Each number is 128 + 32 x the weight over its row's rms, rounded and kept within 0 to 255. Layers, rows and columns count from 0. Numbers have three digits each. The size before them is the row's rms in percent of the matrix's.

# layer 15 attention value, 64x128, rms 0.399, rows 55-63, columns 0-127
111:048155145083092110127131115143115150146114137110160153132098146153147094137156079079087077122210100139171066160199144117130119114153132137132166085063126099120118153144140117108129131124132125118161180116106128184171143113111087124104186158177169218130170116073112132152092127099149113155138190114093133157094154134110138127142050105117119159127182057113185138138114066123122106155149
107:096156089124086165140120128145086205110134128111158139170201167169111108169113131113105146149118097139090156077163125151166087094138080094118078128153134160138123144184112123128153147142155140134127108126142211090076095147095165161152132116105114123078142101152173116095149129074128130140097134092200058143154109149069097126136094179082121148123099091107172169151106178073192080096108
115:150145089094101036151182133122141155103159123158111139146134097105160124127110173187112156160062132106132151164133130209128079118162128133094139018112120109115082162123131159115131115109124183042158165112095114110160133150127141146097097151135084119108143186114136155147109138131115116154145124134131132076157106091065138182159110069158134131098173126109127121180101128189156179165076
111:128109091094149083116198094132058137158168131080193094118121136115076083132079128139120133152131217117122111159138149097118105134091107126134167148147133133132158079150116066120125157100160119148141147151127126215153135147135119104089087195125139192169132109097106084131079136136096098124158144123136129097169144129182173123095095070132080103100190097150176117144091175143160080083088
112:168106102133161149122129086083063070118143149128164131052158124156192122119118142133149092138133078198152144089134152127123125147121116116084125092130143068151157116097134116130149172160151206170106180111135136175165079151179145074161162123106113111111168172158094100093139124106126147166080150173103132055158138141131125118143138082070153100100077102122097152166129164062062129104112
112:078174176164156103109112129176102061113138146148092097101108112118127120156094105161121102068096161119092169081092094142191124197165240165165102108150165090096146145118120087107109112190126136154100111129137164129104139105142125173132119137112139135074113098146116128107118164105133126162161124139171164130107103138160135153128084115145153105060185147119186129150032127081078127122147
112:099143152145155113136141168098150152094106093184137183068150179095214151140183148097120134124135087102108150091147122125149107106122137106167119100064103153207137089110143115115107128083066079135146049117121119114135123138131134155102173128077068116137144128190106142155147139118096196190125161111123102138098183095157158123088196102154159132152138152079157123155146153101147064142104
113:135114126134117130143105146153110158147144114108116155120164143096141140095099072138104126116117111110151153065127084149094138109100166122154174156081103142035155099121164093106118140125063151147155115139132118101151060120111085126115114069182155139149185151122098065143140178102152148074119098182116201130181152122113082113165090150093148144114141142012162148171147098077133119183167
115:140119165157107145095152132112138085077131156120063126080125174152152103129170104122089081141086154129120078130129035120196115137164148126187112127145172139132095112011135111131178122095162098090168144128115181132158149140062111112146111119145159150109185131072084112149168131149099167101081095088134165099116132171109147084103136113134141138146171132125095187173090163136135158104097
# layer 15 attention output (transposed), 128x128, rms 0.38, rows 87-95,119-127, columns 0-127
123:116084164124156121142125146154181126155141129102113181124094096119184156174110181143123113084144156131090118160103146163161098096122163154106085156109159142171085104095105115098183137121106123140110110133153106156170119110153153139155051130219136207133198100102138096166100188079120152110100118111148109125102118149110138144181134155134142172158129082232176143135087119107129098054130
109:080123091092115116119131119088085183083155123155104135118179156124089125126148136129138085095136046131095116067150120140197186100176125110143187148123100121075156125099117119137139129136127126137131118139200125151132124099110115062100099124134141127190136120143226154150094134145116164109108131086162054168162101118109064128122132195084119130098174120076169159141130202101109095159118
122:094122117083115061166153128151132160166165061194140142055106110133126121141097122124138128148132161067166150149107140097110136152132120129137157101147128112172074143106121121131117074092124138059131126109115125105218158128117124162115113148125158154166124120135128101085143159115145122114118065138152136163122083112102086249145111146094144107165156142046081055123099119144179181110093
118:154075137123167083163161119140089161146089171111138088138125096172104114067141175125110131157153156113092153098106141100173097134150126092122047111078106130153155153128168106173125077100171115131110135200131122124115123162126124160144053161160123164117173115124071137106068114092114121111154120124122099081120123123098143186134132140201136146115168092122075158085117183224074111084110
118:133140158089099162149150104097109123112126105181173129111081160133162164103148112157160129108161163147064152190165147177143107088115118122078081120134139077169124120114170108161099113151163101080094166146184114112022094154154065114157134136060088116155161149151134188126140181135180147156124106119148084088117146110114126108125064080125156105085105074091131159152119115117103165152083
121:111138157163172117117144132150198094107126181111148132126082126106121107155128072162206155128122190097131151114125122138160115123093199160190123098170123168100166166165127104131098090146152210127139157107159122106153196126078112189149100103133115174134059161128120141097137156077137103120124129196158119098144172175128123125143174125146147124040138148113206119128102122149083109137144
119:163130154144095123125124163136126145130090136122164175089127156093119153120138155074125140183145146140160084145107101226169080152115127155164183110075129143157188181098108097137132141181065087111142135084124136196109112123125088103113134118100138085185074116149112134106137136147060109197089129090122081118097141170124134177120118086111148055116132131120125088215124080125100103151108
116:180154115127110116130122127177156089183177156112151108130109062122134102122131132123122071147138111119064128102148128134119123123073166165114110159091096138089128214132125140102104139064122143149160128200143132173109138144073116165139128077128123122127128108193160148107101185077082101110088124138120206127120134115155090039183119101114123104157117092129111164135136170037169166172122
117:170120135189089115067131093104113061112114093122148122105129204159138116184171110111189128180067103123070115073125084142123130108155170141181103163116169143132067191087120159172124135119142158155151156165126112102149177154133077178129138157133121145094122116092125108177100144199103134135118136133089146137071111107129109143076083121131110116075148136129150135185067111108159118064117
094:129158133162120087082165073122097132092112125135132074141157154128105121082138114124163137108099090056119143088081113114132162145103073097138156092125153144082158137165149137114082150172147112146158141090087155102106177169167148148128156108089111089125054166140142147083136091194116117132165108184173103137158146074126154072102130098186154108122098200092075154153177203128132124173156
096:177140196205139101135095093117143127198133111087105121126099143161150135149117105117115116119124162141157104151143111133099088157084108144122111098130081148136119166139130118132096108142097124144109145137046107138134158141142126174115126107141127098072102135104039122131129168183184106219129117151103207128077161126198210123103103074118166109146139115165092117108116053152121180135153
102:147111142165177177081077109125127099126079189062107108158141145097117127069176120123144097140137113134061123141168156179130137110111121127128094168104127100103197112154127121149119158115138106186103126140106132129064084080162123103174150082112128119058141146145144147177110107120084107120138161142105132081119150177147148068087151151155116184068071149198181157143139165102097070128160
099:094154131135098169109139157109194113095130093160097159128155149089146083153087116133172133101134064141148101084203091153145161129080142141145199135149168124102091089132093146092075123156125127093155126177099113098140156115158150129111161070103115046164098119103185107166183148126132148143109106149149199187108079176133083110113124141107122141127066157137143116154153091055165137166146
102:161125125193134101098124168163202122154138106088080113165161143089096117140161147130085187164137136082202088081103133047120153146110117144159179119094106193103164134155130203122148161111098136153164096120104116112183178104107129158140112138182168129104094112094141110123048078102094125093179150107132146170145153148155164122132181151165130161174150162122122109108147157139154115100163
110:196119123125067137122134127113130173179144131120126117139179188176163145135133191106085139186181076137147131129117136141119161136120038099090178135066143099180094113123130156122154192104106045168148125063095128151118114160162147078185155115165152116144158105121124114137128125168131143170133109105083140142130082118100116116077090151123097086145122124164066126114167153143204153120104
097:104145151081124144145146081129098115129175159119108075168108097178111061138107118175130107085129092113106138183118130063104145160165142113126113155210137101105096064130118179164128112106199168125132164126096157101152152160127143130148114174151100140133164147103181097133117113123186131067194101183105203126171122068155118110142144179122098170116163156160154134058128166153132138113160
101:096097172134124153110160088063128125081087111126121174116165149145099167122107161116104159119102156098162115183147137100150108151148080074169134139174185148159104058146156131127124102077166114074127115087130082088113180104193151157149124198119136103131112110065147096141157089162154116146164166129182079088154106157147144197078136146193083159128131140131132112115136163179072133108149
098:067151122046135115153137124105158188140140166157107131162138061085096115121106149142117125056211162187171173165145134142127151180064128137127148102166062110137189120176123153108107092180125123154101117167091127162117110096141172118114116110096145116154101160193130132078126135098156091132170116138161126110167094181128161126153164183129163117186125150129108099099165141127086092169120
# layer 15 MLP up, 512x128, rms 0.343, rows 0-11, columns 0-127
096:080166086134066162138124176127123109119127095156141126130171094184099150136154111138122069140084093056094125159158140093089147119108123110073107127060166124148097164174110178088224114147104135076207203126101098144108136116173118175147152186125121136136111082136105129166149173153121183121116139202121098101089103138163138130133157168091127113152132093144123112114117102127085089102128
090:129110125138142126144104101210196136102073184185141087131118118133137048182131078086123140111076141140098096100111134198152117140113144117200195087136174101134149192177087152152115153132115118161099189160140112143078105116149193163106146179113130140118130150085099133126176157162149196146127157091139173117143158167148104112170110113113123115083138138166113156112137075141112110153134
102:156132078147159158175149119121119120119102130119191140143134144126108187115104086108156102139117089089098182067119182113162158209129154132169093077142106174109123137098080147184155179088138144197123123145172178158113167083156082117093151129159104128098125114102134131106086136134136165130110172136078126153139121069144142166130116149149085119179069124099131095136125115207058186148087
090:177125078144146087127141136182135118176075144099120101080137205128128161085146211102093118151137070155138177110092068142131146143171124145112097133136116142099161102127113084139120081139127118140150167099147111209158131183166143108112099159105049161099111122151156145131135127147095163137075085164153149128103115155103129113130132076180082186069156129087126133178083100158090090116166
102:159138096182182226134132123105160111148110145161115184111150128136144135156084140097120177138144156105141115083148171097136122182102125142122151120066122095134162087093103131140201131129159147155128133138171146153175118159189135112120145177155135101137169078135140115105072183097116099142148063156058100139120078140167013096182111114141126143084132142142111123165146161128096091142152
096:097114168066125153128148106141198071156150146121183099115135120105129157170091147164113086135098118108119109085116091107121128121088143167111084159125193156146119131107155081144115170152145141131143138139138153144156159108092170114103168134184167174050128141130175139105056119103200173178123109188125140096121108150175121123167095170028074109096100148110121098149147121141106146126062
092:150126129134166096154138182179153140162145150099137106145107194209079153208137131136115114124111224139125137127094117222141199142152133141107117140096131166159172131105109126151107116137140136165138091122114176122160167148180155138080085109088156131163130162154120170112105151093071119138146122154128095106156166088109152164131159069114093156112078129125142075180131139189108162164167
103:141130199088124155144132135144081140106178130133124151168150115157113095168131140102114111160137117118143164162085119098091207092136177122074173090132203108114145142104098095122113109134112045172124126146087171175101142108152090093101130105107144183132093129211133125103175118082092128158145168121133166134173149129127166171110143178161060140166076124132197078123123090132177092125115
103:136074111139089123047186165172182113148149130147105073093139075142129056131159132125159122090122062080095119182104090128175117105111154120134156128129160136095111147027141149174120132099139057131126115082178110079140120118150087120154134126086072056125145093155156073151106140095116110135171152154130170130106121160101123116087138121183157144112132064140095148139131110119115136165168
105:097166151187108139092160109145125078088131124115096160164130156148143085078139136142120142183102068122133152136182173084091102151126156126121170102110125081167099125113148156147149034126107153134137158140074101121091120135137134136076112136185153141150193174112118152109116132121176137197135152176108229118187128121196174144121118127138120179116137118079124155107084151155152081158078
100:093153157184120109095087127177140135108138104140091135079112139170114142174202075152137122123102160150160108157117156139147142142085036117131163120087119095085137093104140127124132178085114152145138129143122174127125154108171081164157093123125128085160116132089069096131106150214125158104100144132100152125168086154128074092119158149117112098129089161095108219095140202096068084103155
101:096118152123085163150140097117153062166075115074142172118141185185158168101147130092118127151153158112121132118146173162157155160118119126162137147087116075115126115136114095092123075134162140123049124108124157108152182120156125109168154108176163156177105114105151089148178072120165109120165177118103124164154150123145182141070158109082162186110146136038150125061155162062135129142156
# layer 15 MLP down (transposed), 512x128, rms 0.389, rows 0-11, columns 0-127
096:139082159150178193146153143113143116115158133108128119137097109158080035139165160179156125178151142131145116165043096151175095109168089172093128090090169138113091157088154088147134103076173122147108135126105181158065148100120183125139130122128131130133082136126094135167107120153143146152166138105118126170183080101132093136106164123100135121097069144107123143133119142157078082102023
082:100152197159172128119150157075064078190105142136133139103092227151136155140158179120120112137147111126113126113076122133170152165104119146125085111129090167128091100130153149199073190137111122118134112134149105120154145098121151136106090122120118145183148189136173121132148155157109148092178073124192090144045110147170197109137112098202139136144113142119130111156124123115122177169090
106:099095123117107097064145196182071144160122093122121176075115134156159101109106138148093155107168137155113151142181063140113088112158107168111126125126180130132103153115132183130186113153069094164072122166080112086158138077103187112115123153114121145161119152098135160126143136094128094112151066185143159079157196161118140111140173127090140147116075157144082144150128099060142168187146
089:093109160074111096176113101129147196112178130112111140079168114149134150164112099104152132128170089078137182113099105105092189156134084109128205160092165094118119105129077101170158160154123145131188136072119110136109121156094122110157156154203124110169132106105103118153177133128132148175161128108140109065169124118118122074133124073054172170141176121099156118111136192136075123130073
100:188182108117125121086136094152192102113107100073066157090164103127116142170119142143124113150097137045089143135103106089103128124160113110078148174114147153141113119117094074130153117149150131164147127051061108144162131100097087095170138077136119154098185158090152139102106121106085116152176145071099164143107140116108148065102086132139194164100071097132123082134137133137094134179194
094:137162147158124159120108131119080123115133112115134142123160119137137040141179116094063172128124116173116138132080196120137149164138123185142177136140106101121087089139150178126111077119152134090110103113107106085098092091150094112114137101059121172127128132060116071108186134119171093145109123078185112137143019118133089093133104123194110102184156129167163097123136077134182132096147
099:145121105095117148119141182138135113082156182155140154122136144122107163103063134126149085097056146120145128151134142053180142106115114027112136155204107172099143168150177125110128094144177144199180135175101138111138079120171136122117141111161113133132139069103089202173115134164138114153170123129160089119137129101134148090109108157136107086125090125163130119178076142164139111201072
087:095185121146113119119121110095131135158096119141127149102141142160098080145122082122105114094104104175194151118140140130116145173158176058073128145110107105154130085084120114156153151176114126123124143129193105093101103096151088167139246121109108105174118156149151113142129126131056153113104128066112158129174166061123147141113204098088102132095139162189092169063091083141108134114109
104:125165114110096164197148138102093111060101129058177166112140065130139175118145079126122161128173154126113073093116168125111182173141120161115117122134109112172165100134130170150134117076120165133171183133101134117116111112192143092118181166165172179132085169104102168128187102171179142140112158165108145122155153067140102171106090117082142111106088170111142120076162089125147188137148
097:141132162124093104137098156082129126154126112129114149131072082117150167087135130101210199139060131126130137150119106147115129118141135114184095121095117123118143199093119139010157092126185110068095126147152128174114137096123131143132119119123142064103243119118148112163121133144108170132124082091159114130174161115143141126141103097132072125080140108110045068116160126127118135104101
099:171120115168076113175131087154161120109135129083123140104148108184116163128174141104178098123115109111161133137147146056111248119128126123179133140118110126145105168063156137118126108127119158118123117183143099160141117206100153095186077128175153080083085064144118131116114136178127110131113169095138078091111096107161139112066103118119110145116149067139197141157116071143174131121104
101:137054193096140117077153161147110167127098102100114179072153168155130139133122095152052107149164147127154137078091063097152147133130144156129093143090156087169045201158132149174122124078118163176149157161115118138107142093091158122157120102078171137104107173161154173077139128094135105139143112156109124125081165077152116123152128156145110093215165066144150121133124104137146119116107